Weights of a small GPT-style language model, trained from scratch on English Wikipedia: vocabulary 2146.
Each number is 500 + 25 x the weight over its row's rms, rounded and kept within 0 to 999. Layers, rows and columns count from 0. Numbers have three digits each. The size before them is the row's rms in percent of the matrix's.

# up: layer 6 MLP up, 384x96, rms 0.214, rows 231-299, columns 0-95
# down: layer 6 MLP down (transposed), 384x96, rms 0.223, rows 231-299, columns 0-95
up231 102:520493479477498492479487528457494468498512504527500543511499498538516539514521511499507518494514496452558510546477532488498485473483520530539512481531510521468494473496493508490560446505461505560504512511507550476460526494522490485486534489526488537497509472502505518475493500486563471482
down231 092:464533512484525471509505472536488502484551519515474496521491485495496558466518505501502545478482535496500465454528498488507481529496468481506493465508501508495465502509502507478513492473496529525549487480464458496472474486484478492506458518518493505560555518483519477559540475464512515484
up232 103:497475490473516523533530497511486478490505498486496479504483486478499495498485532519479483483452496485502481484548492525490518519491450458521455504491494494494447542503524502544472547510445510479460546536499506478486511514526538479509559537538498515472489488508486516482488487485505570504
down232 125:475504471501513504507489477553498522502476502469487500489463498490510492497509512480482521470472477449483525506527452464464496472438485505548524503480511494508510516498522498522499501506506502515559497529449474518444498492540493503504493494522537467521469493514544419518491494514509509465
up233 100:492500485490461522514538523470503476424478526508525532503468485454480491519492518506475434508490517473504486538504500506513521480486509502531476488492444437491484503517547499494525510478517463493477521508513490492467523494477508496538510497544473476527536507452486492531537510533496507490
down233 109:527512491474465499464489473473486510456503453423488506521506526519492494457505517510505495556521476514523511495478509496535524510510481456507539482492477549504514483472511533499507508523513514502452483457509495474487518451472495493473506491485464547487503521483472542495466477467524494534
up234 093:503464524493493479497444502516508500502509492538528513540451499537543517547506488477481488496512448515473489503535477480483492528532504557490428500491502515553531488483504506483513510499488517479510505508513454506444504527516459541476515505481541472479492500491534531481497509527506491488
down234 097:439515490512534462494459478521480508509486461468476533484494510517531504506487562465493509545503522507477501493511484502466523496518513485434484525499498516503499496559487496541501482445533495488491490496526543503508486494496529533469522483507493494554471495455525470488489510490530460506
up235 097:545480465501528498483506525487469522499455549488487530447494499521456513494518499428531535494490478517468477496508532502474498498510503478499515451489520523476495489530442479510474541504518494507516540515457480510496523524507493488505509487481448499502517479551469489484515528514538524524
down235 102:473517531523489489512513481479567566453540468487498480518468525511466501504476506484503472524500559468538491488489507500476504442472479495465519501426483480476521520491479482473500520519514514506522484489520509459497479506491500495500446508533511500461488542477497515518507489507506505515
up236 092:531505518496503462507541519511537509455460489498504500528523496447489512482490503481499498476513520530487501508557500501486465520432540522468492503459448496506533506551501511509521443504510506482531492475478481509528515531510508513508495507490502533503551504449478510487486506538464537494
down236 086:512518501501489554512521448525546456521492481513490499505484503513525506504511537524502498507518515484500521481503525522498501535584526494480499499518526472494473523483532460522538505472486471509509534450515494512462500444527472493468472499558517525473468486519519506519522494498539475506
up237 100:542498510450531515511471503545494531522486534492538448510529517512515472503523509512522473486486500491525503505525534453492461503485476510509498509504494548459489498521469524454497513449486508503494507473521519461449487479483471508512484538532490531452500544531525501528484484459518488519
down237 112:485516509503510477487482511455506469481503531558474522497495520514536520466524524499461446519485484461496485540471453479496479513511477497503473490544450517463532501490504515486489524542543512485495528520480469510483528504519516494543496552509461488520474485524493495482474494524439490511
up238 101:538509469498464476503480526483471519487519468523508501500503519491547494518518518500458532496514483482535470457507510513503420492508513478518494482464460481494522513514548485499470459535494483520483441506508497475482487474535526495528450514482541515544508521490517474466481510520526525487
down238 091:527472539463462467483470488497491486486485495517555490519505477486491551490495490537472489488486491447471499487496450436538503500503528539463510481463531501520536482502481516494539511541508505515498476495483516499490454501508498518457513511519487511456472513499493505474497522554512510546
up239 109:488507469529483460438510514485518486484511488517486498515515524484556508483506502495520495496449506484505442523481505483524481486498499503477502471502497525478478512457533456472524457565506483499537532448514539438487457498530523497521499531498504496485468510486491517509511513542469495487
down239 102:513508481521478473514513502503537443471554500487487531570542526451462497494489494455508528483487535473514495462482477496485491498463525496471458476508499509480480503469526491494475476509506499454528492491462511498496460536502527476483530525552498479507511507465499471519493483524498465485
up240 092:528475511543499534553491505468501523484512510487531500526475522484532504510501515467548487473533485548480517486474495506500526501515516487531455520474488488513560491494494512526509493496489499518498469496457454454535509452474506481492505513441503541459531494521504467492470505515529495545
down240 104:496478513453540478483514513480512504507485515562490488518526525476505554497531503453475474483475508478501502518549496492491493490516508503549518509502502540437502514492491489538537490498511473511482488526517529487507483462483513489450466512530484486524531518447466485508553494514472470465
up241 108:520520506504547522521486528492483521513494504489512557495499512480504447460472511512471522505532466517488489500498528525525504528521464463543490505457473461529514483505530531478533535549469504519549488515539488519503530515551499529470533538486453526500519469511508494492499497489531493498
down241 099:495496482514466484477546470519483486520510495529508477503522530527485481532533475513526464515475546494457498517495505465526528511511564512466509496532519488548506479502494497503464468520516507511507525519488496535511481482492504546511461495441498490524545517523482425469505499529500491531
up242 091:471481503491481507497484483500439500488466508517510478525500501409479527473541468479506490525520511493516523496446511471490484466454520528493526446447500537506512518540509501500483482509498518493470513510506509495485499534511474537526512509489490501537538458483488499543476527511464496516
down242 087:522492531533502515507498525489475474539458523486535497491488503495486519489457489527495489542471506478470526483532493530475516481497530489491500496516523514490466524495546481529553421523467519534460501502498527457539465485498504481500499471529469527454450485526477491474518489489493500511
up243 102:508460510533493495495504517526516495498554522481484454469505495466543481504546515512470515491440474500494496542455489492526487485466545510502512514528489481529496497509521499498510558499502499522481509489490491509457523555478514501559513465497512482511498500517525534472501528534529454545
down243 108:489530453495522514532478534507513464491498504517483494482494500491473463534439486475495527475499529497472553440507492493513483518523513531518497507495527506504523520425514476492510499502476548475500472506512488553515532442525519545506482538497505490518499504515478528542488486537503493506
up244 101:518482477539517511476530483498493478484491465504492476479478470496480543504474533482461484513550459548451500499544496522473485473517507515539475483478465482488492495505462525489520507527512494487475439476525486496492527491522505520482487496491490489528489537495475478481474530558494501430
down244 104:509478469517508522486534498532498487495536523479470507514513526461490476533495497526478515546477498468512487484438530498502495489523434543507494468526532488484518512485507464474485497501485474500507518521496510531552528525511466525510535508470499478486511519509458453518500435538476535497
up245 092:543522481485529429495472512507526474475477518496514490512525482512518518508474502494443551509522531536488552479503500543527528502501557498535509513484491467468554466539492498504516535497487518545521476518513521473501537489507497494514490538500507501473468523469479507503535512490486519511
down245 088:490510496499515525516531488467479471537495534493533509443540487523509510482471534499486502464418448500477517482482458460491492494523496494505509503471502502529489516489520544521499544504484504528501497503487544513488476518519524498522535485547475492532504510514492530513539507480473568502
up246 102:449483478498557498480456562470519529487491470499518451534518533496484457487530496529504498498525507495485479486510513456502472490473533530539504485492457549478510510493486501486503475540515492519513519507523476480471502526511467517445491510516466523475493511527550481521472494528501489479
down246 115:485493494517513528507561529513465517499502501491488471530466522547506519507530482475490489493524509470479441499503484531484511499472470479500509516524471479519486483516472530571530444506497550471542525521543481506503489478476463525494511538527514514493516509462469542491477499490493484480
up247 090:482529466520457527480497513522474534478507504518500486506526505516531491495552478512502514470518513566466530479545523516478455464459513525500504482502454525485510526480490479489494532498527478499456507530513530511490478482548474497500486500415489521482498499490498527486476484530486490469
down247 084:497500496544522505490469536480455510566527534483489505496463484523548522486471510496441480520517514532470502490506490467512489543470535556465490550506501475568503485488503525513454490522524534509499484514525528506511497486498470514466491517501474513513532488479512510489530497502516501473
up248 089:502492476531533494529473511501534514507491494519505456524559491539520509495479492470453465530486520472453500489541488509490527534496538492495499484530508444477500498492563527493516540500492514513491493513542517462486540488470504453496476516487494541440519481495483466486506499496475491519
down248 087:492477549507491493479560484481491482499484508504492504479528505525507514493506481533518474522498466496539480500492497471469541490518496471463505492571488496565468522442515510498502477482459512498506532510474508525492477532472492453502444523495499531546526498507464489486521509514510530543
up249 102:539542448466493476549495506470488490489495458498493486513497489560518548524534498505480487453523489529496477531473500494532530439479490482518526493541517528517483522512472470519476481518483467501541524525504522530522476448484489537527498486530466482483500515491516509507520523516506486492
down249 096:484516536508521503533465457533492511555495487542515483494479480517560483504481456515499457510473486495490502487492515489494471483506520559483523543496467523512484491441506487450490470508481497495499467488478505533488532444514488498533473499490507487485496474520517454454490523495499542515
up250 102:489539533479458459518499495475478487487494520496430476499506515523572496527453487536478484544466484510479512538470480468501475518466444473513476493475461500444492474492467483488481468474475481495504486509497507493523482494518508517485510480536474481457488503509526490520504521497513482493
down250 098:467476490502498491483523512513542457476482508499500509497457510544512503500478500528431506486509495513471542509531506529491462463514519494521495444525491484469464486505468527497502497529514469475494504549465476511526521488521526482538509519542498463457542491485523552494498504522499494549
up251 116:525451522467496464487513493439480520497491511500510499523489509489499505479498475496490489466493488487508498572514553535446515545507514523545485488512506485475517445538484506494566487472532465498490527505541520478462472478508476520511500484507467499499474470487504503528467498530486480495
down251 122:470503534478516492546507509468491522483508503473485502513470507469531526479482521495516479472482552555489545498475490507482505507480491468483470511470493502538520515544474487541532483473500518462527470518487492511507494503516508487492470484543513516485513527507461542531508413496499550492
up252 098:482504470500487513534515519475451523453499482545553522497508487507510573481521560548476504517491462532563499477513511500482495488480520500522515470480496518496488505469499498516488496458468475521491471528508479493453473487493512470506483514501507490481504519476496476486480467456524457478
down252 101:449505471490454519524523486490474500510523540483536501543509510516496507496509475509499521459452518503540481474526474525488498513489495488510536455500472554539482480525530468490512469518543543508474502484510538483507530481491496489533485483527535513477478507467549482490531526475545504522
up253 105:471503510529539503509513538495475524485484479480500493492477502457483491475551524483491510504498530529473511497502481495524513479514500485566505501497432502492515518492488460468482535440527460506504504552548467482482502444498530486493504514482475503493512508468539494556497513522524504536
down253 110:489568469529536486478536521500482504528473503498511519522517503483505440530436475556520487474529528504507477508473503511516483523477501515516507493482480512527494499515475507520516517481491518478530502542491485471417450525463510535513482519498519508483479474512486493462535497486512503501
up254 093:505509486506497513499496476545477454477479512539502504490509506476454491509489477490478538491524475489520476494498489508523492517521528495493493501502472531507524530506509491513476492460492457528491486544453442561493506502511444462447485466477473499479506448503479502524544482497507437514
down254 091:497523514487518517508534455539495465481503523468497507500532494505502517470477529486505453488505524475495498529529477473486475438472541470465494493529500534503520473507489512521506501574538435504477491480487499498529488514531535509515499502511523460514514539480506560484490518500530470491
up255 090:567452474472485486499506483505524495518512503529508493492518479460498503485439512457484532490524493485526542483544466508500500479495523434509500467541498518535487459518477473517512504497514505508496508480502470495482453571486484468474498560500492500517495487506509494525458486504483491517
down255 093:511505492520528515533460510468448555519501505476515523487489509485516527497493483473462491476521476470521519531510531451460515497490516496498494563498500484487502523501507482534457467496487510539506489511475488496504520578511472496488522443495525510494470485479441509497511501458483465499
up256 089:520496472551501481500504483502501477504529485462537482485501472512494502445468514495465520504488494511492517525520503515542508493530520517469511466523490469501490499577519503464475491481483502514556500533518460533498525548514491479516487510471512526526498499501527569468515526529549477519
down256 090:526506528463507529487509514460481499513505539460514488543565510450506460477493552491483491489457507504518506495456457510438510507501548481489490455505473521512508494481493482518488439490487493543463488491489509547506478478471482502490471487504524499515468537508508485495462492503503496494
up257 088:471475464487483499477516457488473472482443475506468491531539501497484542529498525476497482456460478480472507517514496494476507461506476473507481490488488546507467512495431487491489513527540520518445523518501511496527497515505478517454471506482490448498451519492480468465493495496515488479
down257 081:531498525490491498530497522473489535519501511509468512540529523506553517480504532491517475512484485526442503463478505502519511435464510488508467496528505530480522504473507488500503508495516521538431501498509531527492520507478497475470492483467508541515500534486449430467474466513492490496
up258 113:537541519525482487493513492470463514541507502531507484545494521521504495455481518530529474462467503520499470510493474498509477489487502506551531488515473519490519486478515520494458455488557521537529474517457479478522530491506497517526463461468439481500476493537477509497472521514516512527
down258 098:539480465530450471499459492459480493467484497461482517474532504507548542511462505475491509472541492508501507507484565536492525479518510481521526443499532516472504510486488504523524496493485529513468514470529498516480534516498481511475480492488482469474500490472494436524503507510477548501
up259 095:501494486448504501494490513523456526485474533461480498550489475441483504449464512516500505529484519477495495486517510511536502476518528529486491526458500492485512468473467490498504510515462552494482465490543501474525529485479445518522541515476481503488493531497535498454509535520517538497
down259 091:480485493469509500552474525499472487525538548500585529493521466494541515508521490472529545498493487541517479509479506512556450514496514475494486518511512528495505501488513467483506498501439503526504499503508524560477498467511530490499508489501527500491529520464524507485520496525509455477
up260 091:512504528512445549472508451536499474514495529493514509539491493493506504521449479513502505468526519525502500493480524478508543478545510463504486474469461537495453500495477524487536477543525475467463495523512512477527488491530511524474521519544475476489512462544523500510523527486502535504
down260 094:467509532518516441525526467487508492469478460523492472489527510530488478469479521522505513569499500525509537554516533517477487490515559557505520507499533465493495511493554510499510478499452505513464514510521483493487478515525449477481508480481493512490514519502513490512507507546521519472
up261 104:545476504489486496504523528529495501493473499518528495488508534486473439492521517489504482491519485471463456555483466487451479465494504541546487481469454497489537508531494531522515492508535470489527493503485476508498531492521556508467489469506457503512521508481546493511533502526501488452
down261 104:484523531492505523530510527421519534498528509517512538489484490511460513531503472537477484494485493500513500464481529474512476534555538508504506491489482484486500546472540480518524475451539514483532530477501512455532519495498471513514482483539499497501514476485462536462499506473504456498
up262 088:481501492478520485463505477465516489527503538545533473502497485533520509465500517512455503481517490519471506549489463514492528498447525556467505456466486461465499443501497480487525499505457492514469450505527471450491540490487497502520506515493482498504498545508516501482510506496449518502
down262 103:520525460501516499493492468475493489483474531544523480530478475522530511490504498527481540492512535457495489505459469476527535513450534520493454497514485515447531473539466494547497531484503452525491513471498490502489520533442504502510509532503529487494494481515500469487507534550512492473
up263 103:493450496515481493475492511468515500496535496493541489511480488516486470491512508526503460491465479465435488473474503416468498449505514503534514495493490527503518513501465484476520504452498486527472486493496489489532521567493484438543487524498542498487524493475505508502512505484498481474
down263 100:501538519496503506536535459482479490530475466482477537518473484505516519508479507484544504507524485484526496462455508488497502514445492551465502500505533485499479491485532528500505503530506514491507494466558462553532511509521530475472462505490520482477494468506489516481503450524551520546
up264 107:493463484487484463489501466527463436513516487487481505541510477480500498483527495473500497471495502525496522505511512462486454508461454463469509458530450502521514480493467502491463449478557491462464538502500508522492538495503494531465491524461449514504499482503509502509500541497498523485
down264 097:527523482526508493484450505498466518542498526550479480501487465535506445498486493473504458528503483455534509438510461491511529495498525515516470482526488485506495512495478520495454516491482519532492479444490493480479479499502498531504502547475516492511497466516524448508469487547472476525
up265 101:494519475492532491518485482491484505522551515520502469463522465479512539557493532457496456478543492498434467534507519464516545457466500510485491488479510471496544503532474505505511453515523492504522516511516474521500501505519459536474507514491475443492536493528527499507514496500494508483
down265 114:515481484536470512469542513531521522492507516522519526504511532492513463450519502526539541483479534540525545503453484530496493510525487480542535521518540469473486538486521504475484527523527509507479510493460532521492507473480515471501518485450501489508482496511510457544514554489512480514
up266 115:485491516479493489488499523565512508490484481445530499483473474530516531555513497524453539453477464517479502473490488493503556503510471488505480493490451500545490522515465487503456541506500502490497546501506501488504503530535471508472532509503488498504462521540474486455475507499541474502
down266 110:473449494513563502526477536538514546513464511479454513526510490478497518491497496529491542517539517480505520542467512461513489468520465465493467489500529517491529540483483493495522477479474495508528500467498512509502475514486523545538498503520472533520510509490472534505464446515479534500
up267 112:526517516552465528506524529510538477494509507497466503549464491524485506478477483487498482490521508497438506496540523544508500469498514499515489488494475481469518528519486509479487493458540474523479495442530508484509530526478514487502514499489514521486486492546479501568478488464550554484
down267 101:510544519514490500507512461494502469539478527520484522501504508478524488484457499506463453461502529502455496443558506478495506472522519496532521547483494508508518525495526519489479504503506512506497486481460507475441469487538514460477501509498459505515466471527521491573521511506507516528
up268 092:543506475487544519479497483531492558495538482498512501496480506495512521471548470478513510491500517500508508516475491484577475477503518499503504540521455471522458480517502511510421495510539490534481496504531514488482533509534539535506478504476491492492476533469521522505481512533531485528
down268 085:497453550487489486518484508463531449512545493509522502474486482550478556495498509479497485460512522518469505493481458486520487475521549511493507491502519529526539503537527497533531477526497479482504510519499511490537448511486528490531496495548486511511519549488498492523468463480550497507
up269 091:512511499555500549509487505552489491496502583486479480537496532478502509507491504509477507509478480484472486463507539467484490484488500530503497496457491516466464517476494495520478504533479535522460445497503509511532531498519509488530509511496557506497506520525493469490466533505554470540
down269 080:468504503485517501485545473463499526510464501509465490472485482479463520520509502492541460471451497532477486493490473495494503487513496498476538519478503492495486522513472469513503493471506541487503531537500465494499531494474526500457488505489518516536504474560530476572478460505445461529
up270 098:504475495528499552535512506504531475493492526528502474521465491485482540493540508485483488505516507485483519502565516521523454485521506504534481494508475462516522455456471481534508540536491485545515485502509514473483486513445476535513498545476512518446467487468483498486502489517534464490
down270 093:518485474473494496473476495540516482475479502504560457459565509521525492445463551496504535521487457513546509550519519488498463523502493482480530470494554509488475544528518482518506481484490493482479487500511524480487510486475486521494487516480519452499465500481496515517484474474519489495
up271 091:514503514476509471508496513485516506429488524515465488547504485502469524491474527476506524494510507499477516479457583470541532479477519508489498486528480483519496513493463515491511497544489531511493502526527510500449534520525510558509512468486443511467515474521511476529461508476506509497
down271 108:525517486532532528474532525499470508502495514462514520451528515484442476479542512483502500500457500466503525502497488519515477450525543531463494468517506527445494497463550504495491505503466488493502522481519529514510500461461494522512551512476475476496472542476516494466496499466505476525
up272 093:532505486474465515481535436526457516507561487491473456524520495501492494489474526504472513490488484505488485527522492500518447477456491509509520524505491523514511506551457470541536516472508526554532480481504484498536514487496495553525515461500447478465498491513477497485515496489499504513
down272 097:467510496480517498497483496498472492491505530542507498512524487483487540531492520487502493463532522474532440534496493470505488502509519477545486549501479522483478497477479464492544509529533523443513472496501513541463494550525539455498466479473483485465500508480485468465521475501524456507
up273 104:558493500492481456509535524490536546503495513495462445442464514542516501498517507486473491455522503485517494484514544505495522471476448542444505473484509505519502505470535509493498521474468486506478492503470507494527481513506485455523485502514459483483475511563495495512472505495488475501
down273 109:504467516521534527498516490471508499463476520528504544526498473480507469493485511538512487514509480490570496491489512483550462505499464490515472497508504479519526502482493470479500526521454501502523486502545502484471466473544490520455478527468476550492504492458472518499524453546494503451
up274 083:520492490494495512463527512482480463466492470524465475483552483488532515482487447480510539464524522520522475506496503490488463496505516473524489485497471522459449496501496494504551567546502490457483519490466537470475509523560542470499489498523508476505498520517465478506487499477497513499
down274 097:485510533499522548464483488515489494500518518493466497485505510510519492555475489532491541497486495519481499497508519507533485506491526491464484532529544507505456549445494474515520449522521473527459487498482527561504464495464462519509504504506476517457532472491481462530482486470523531490
up275 105:507477510516484514515463493481456505494480443511537487511465517518524550487485520520452519475554494530518463488459484504512527491476538509536490469523498511509480535462509521541484508486484503477503511454480465477536456482508467493508467496513483499483479498454496462512531538536519512501
down275 105:490487537497490494514557448484483457506531511466492528483489481472551488491498473535473492479468510497527490535548527511541519529476526492477532504478505516501514496513496515464550517489498513534489457494520460478522508479537530442550475499504487478505502523545493499486492468484501484481
up276 106:482487474470503544554500527476508494491521521478523536560483501531500512511493505493502507501520487491501467513512489551525534548462517505500484504532512502482491495515484500508524508509523468511451521492495460438535517517456531512502487538500521529488542496516508469556559472515493525484
down276 089:519489500556486488463545501526491538558474497513529484499503501482517427497526526527491530501498529491522517483537505477478487464514515529517532491497497505532504510465518524463479492526484473503523507507471520531492505494549479527460500488498477447543482480511502487451480505510465493543
up277 098:496479460494523520487496496487491521464485453478526521493489524440531505471478538558443487489459506519456442457464515484500495472487486508528452492506482512531516532468512496509515491496483494503490533494534529502522514524492464485524508453498499477541537467493496510489520487512474513519
down277 097:523484492491513487423479481512499467488514519492478478534517478518477505534520465472528506517532501505522518481491487494531500544492491488458469494504537452498483483489523459475496508502461495544499441498511493509502518517557506505473466504472543511489509531480563499486484465485485491456
up278 091:486494496491490474502502533494488488489514454532448472507496489498496487476492511482530463488476485488532536482492518519502515488527494517489462467418520493488504492529487456497503459514499472470475488518519545506483513485504510551475527564490522512492432489515532471512484516476482523451
down278 089:491493501539480507479496513516512535456561520486467509541464497484470524482498480488508490509503483492522515570488483541498503474530521497512474496515462514523498488457460534538492511524489484505481521509473508475474477499496528489533543480521505469500475510474493462472501461432500538534
up279 089:515511468537483487496517599510555519452528540462485480513502438480511509509478523538456474499494483507487506514513507534541489496486529518520487527469472515504523492492467492488548494502534516476496520538490520481548515473458509520490517516494501512487502494485499515538494498490512504493
down279 094:549525531480485510506516507474501518454515500529495503525528584458515475539577494485500500491510493519535511477518489519473477501475518516489494528483520518519534549454526511528492515462493484521517553491478529530494512499522491528470502510504501458525484524514474520508505494499472477492
up280 104:499486516495483491532488497456446444487467449467483516475517458494469522531482481513473494466482465491462475485503461460479492483501503496500491511540448507519512549531507434511475552486480513475514490478497481533483490500486503491504493506492503487493517495497472516477520518463467509554
down280 095:504502459448523518551517469522521526468486459511461495464538509505486490533497499498478515483495494476500455450524470501472540500523484497462467546503472497511515524505528492533510494458469501508481511517514555488530482491491531512512485481445491457528517559522491485517494500498493515496
up281 104:476512478473486452513489484501499523488480513453444512523531448458463489473475486537491485487528516506519519516483508473482496454505480476488497488520487503504537479477475473445437532496462507523467516478500488511476525477466510493497477502470486524516493551527467502487491531524523458487
down281 088:523492521499472526480538485573515469503515462488543467521480524487466514508540502472496508511485486492458521449525487513484505491496537533482537487527468495511487502494528514504518517525509516535515503511512503494524485480512481508470497536451539470531481453460553440488491491497485512490
up282 100:503470469484549472477535511485547524549535479519493480523485511529496523549541537514481511515446517478478467534458534489520530463490521502520503466528485505465487489469467464476482493506490522504498462469505482486523523511509494484517500492477527510520496516491499468545490555532496480510
down282 119:507486533547502481478506508530526523509492484533521474523505528506516501508484513522507537488484538489483516426472482492522480496480475462506478500508519465477547499454511474502544539493523488512495490469497514475499538451488498498457542477463499474457497540491500526523535539534502501536
up283 103:492450531486496493496539501511517479479495458498509481542502506503518482530472485500480506455507486494492478526483481468571443489481486490475460507494498540532477545512472514467521491477521512481496523525499516493471513488509457505506477488514524499521494485561470571517460509485463490521
down283 105:493465496473471458477529468466433480489503504464510499538472487497538531462538478477482525481466510479479503498504463481527495499467493499449514544483505481522469528478501549479497493535515524508537485509526500476551504498498480521515494457476487501470496490488472477505504482533446520504
up284 104:516519461488500466514498475457524490515532468491522500519508455530482534490493467470470492501477512449491505527447458503517499493463517515508445471489517516469501507541457497513484492510482500506531504478554486486477473483497517504489525524483523532484442526480513489443505496502521447485
down284 109:512468480488466517502488488457472493475515496526548492492501524511560485468521520452504495518454498497505483504545521494496488499533481500501548529485501511483474518556497487547509489472518482470446489508515479503501519527496502493485491430482511494484537454470498443486505479483484468471
up285 086:495471476517490537451489485520492524509499490536518481512497508545487563494484520530513494474490519504483468561484486497491481507496541471519490516479470486543516498510464489516433489482487479487492451506496536511499525517536482452525486509545472538492515467468475460479492526514516514474
down285 090:503490505514500492484477528516558489488546520502523488488546463498493468544467575474528499457507488529459500502507530508474489498533485505529512511489477502515538527483485496524506502488484511481508470515477477507508473494481519487485470565497507510513491462498464518536493506497499545579
up286 110:525455528532512510520511476515501503462501522457447488484515503511506530512531543510480484481518492535510457507474497499506464493471498439464498501474479481498527507516444499451483466528503475478481510532526491464536506504503521476517507476485476474452522434512514499477491472519475491481
down286 113:536467512448468486510511507528493487555524441482470519485489479488501549562522502480486493535494526510506522481517468512467504536494524507516507504505522548562510496473523505489525541512540489513467470508527462532470519480475491545474503502502508472508498485458493503514526519505507497483
up287 121:511535479508486508485529485493482503521519500474501466471517493463488511484508489467514422476505527486472456484504477473513464452528493547517482484474452480508523498517498498514502509504456512485491504467492516456490475463499530505547501485527509504475478542415487541505488510480500496488
down287 092:534500525458484485505501479467489481511487525482471497486524540475498559496451505473502490459453463475506503496500505474502505504487523489517496457450498509458490479491513485509480520542535555495478469533505530539455504511565546484503522492507499478509530513527509497480490464470514523495
up288 091:511498518487520520561464549502505479479519515466500513481517481518504502465479498491468537509529460467433531466488506509481487489469528478523480490520482481457431497524523512479523508500499528467489524480529529446482529506503493509518503534503465430485495512484485521482494483502509489500
down288 092:491488502475533490470545502536513504545468484562481492527483500479474453492534537501458517524509515517480535484483481501502546494509519527511514498520503485498480525495490497527491507502467487509473413464470470474471457496526481496507457532482510462499498504465496468508517498494463530503
up289 110:530485485491560487480508536472476490467513464494561521506498478578510503466477503503495481516482479487463504519508521559510486510478481482534473503494507476469521472481457479477496499538525457519482501485540538480493535507491479495494485471493499514471477472531551483489495527514519494526
down289 109:517523516534475493521491488510487541521492474545435481474492514497474530434539503470532505474487496523536517488493470528504490506476482516495550504498497506527455544489490522464512491511553536510494485474491483534520494463518460544492535542469476515496511510500528465508505504493476510481
up290 092:488510458526475520498463542563515502523485497494519498469525553511524507517512507476447495482488491466488494495482527521491501515536484461535503483490517459517473521491520453503483524528506479531464520468484500552485505498525503505479577512521495460531484515500504528492489533520543494507
down290 103:491453496497508466476529479443486488465480505522501551504514512474429501492552530472481460505558533482487534497474467534493498518513539515496532470491462518479485502557509532492492510498514539505506471498531486481467542489499499510516499501464523515493511491491498527514500505504471509462
up291 115:491445509526508475512475462518469493510512483487467515552491507449507511506501445464451524521518473479496469535477518488517474476508454493482517492505510491513480533475486545482491502528480459525521506453464478482478516494537497550533466515492506537465519503490517504484465499486473489469
down291 123:511471501502489510542472549500445479478467508510471484544494478491469504519480493470455540505525465513481515529514512449498473497479496539536491538515495499510541472461486531422505499489475464491492491516481471499468516517494527504541451499493509516466514480525472504494509497523477488510
up292 096:546498489489526484542468461503496533487502504490480508552491464535521507481472530519542545489509497511507471482498469501497489445516550484514498506480514497543516515494444456465500493493520474538511483540502500471504492486473515500498530543529471467443501469523513502503473513542490509487
down292 102:510531518489493561492505492511499483549494488484486477532530526498472499504511509520481522456489512488506431518579518471486533500509477486511528518501474472498517465530502494512490509492513507536471484484473503460493520458491512543525531462499464464549489500519529527493457490495464493476
up293 082:473480484528527549481455527512510538492497519501503512526525509497479503505511476426488514450485532526529472540529517546501510494519486527520483533466456477482481517523493525473450519495545512505524511497511481538492525519493458470511523509462489516498482498467481523532476495507465508468
down293 090:467559511528505513500516515505477509460489479482485474508522526528491499504537513521538498479519529485535508496491471548504495516467498524459462512487483531481488465512495530526530561504507523486460506519465520498482439488522529557485528495504491508499566514507544501524514525513513506522
up294 107:531453500489466478467487537536467482474468525539499532499512469512529502520484507508479484485556476495513458497526491480470480480525530500493544489536477530492491509486482495483522505518544531506512473493458512481532559490529526485469525477458481480483469456528506496500482487509463488536
down294 109:464449489486503484486537510435517438500512511478547488510511504508469497483463500487489518434487499487497497501511496512501503504519538448535509485493510565492509492486472461506527527478501503482504537490514526517475481459525531519528529522479509502528499536535509556515468514506501490520
up295 099:554495539522488554502540504502495502440501483504541491489467520487466526456519513519535504463482487493503515452482540491551496495492489460483464492484504475479486491480526469463512500472480478493485500477516518516501480492534471473527478537485504554514490521486446495471483480514517501533
down295 093:491496508526494527527480510484465502472513541513449483523516484513505478500470485507521527524506538475493486563514507542464470507482528534524517487472499520462492508479497534491500516507532559462439506494469535480484527512455534528488508513458508523505468486513525508517490474483541524468
up296 107:488496484498479508497518524510491490478486516477525489492501506507476526523481460526482477463537453460501527503519514510512487452527517498512469520495447479522534489531507510511500519476511491490479554532467529479463499524512509512512466517433478476460447443506496489491539509468537492461
down296 122:505504513481485462517464480491528467450520502521489537494493514534514484473514470541509432497531535485491511469501453521476454465516528517491456502502492481522494506501488502515502486527564557469462545507486536506499455499484503512520498489487484486487506480525516546497498506459499504527
up297 102:472499481495519477481474462515463470482508508510502523511524496487480497516467493496518489489494419489469484507494439452500455479508461503467504511488497507497478471482531484475461488488498489506471486522479454446481523510453483497498456490463496504517498524535435474482485480543492495493
down297 090:475512508521476467496459485574526535471474469508488477534496500496486486494500462525499499537540463465481514503507554489533493521501460478501523512490479516464503553500528493486462524486526527516532462536500520477526508523501524504479511445459505528466475509486524491515528504473501485485
up298 094:526511472471428506502492511532475509504496491471494495529485456507518499515469465462523536484517539449486496506507505493532490463461515487535505502516482449462488534462488509509564511504520491519460444538510531470483505483501484481505488472505499512542482507502513516538520511493537496521
down298 092:517461542541472491475482509525480511533550468526525489526443520510532488547481481483508481514505517514487496469520489525487512474520498441506471500461505461484491484502495550484476502498535487472522468457488505468472485500482545500513474520514488513499476525518550517491483492518513556516
up299 110:500530496498485478502481489459491458534480463527508509526507514515522506523542508453509504495506484461467432523482493506528536517464520522503485488479498481463505509487521543518487482525535505511542559474498487511479528518510532517503541489516487528509497483492493554542491480448480470535
down299 108:517519486537498539505482498566488471524503525499527475465525489550481450560473504521476519476485474528505495544547511490489513535516498540481479514479489522497484475485499486451484495500519520498461482474529496510462549530503536485505493485491495464516490504493513512506487489452549473490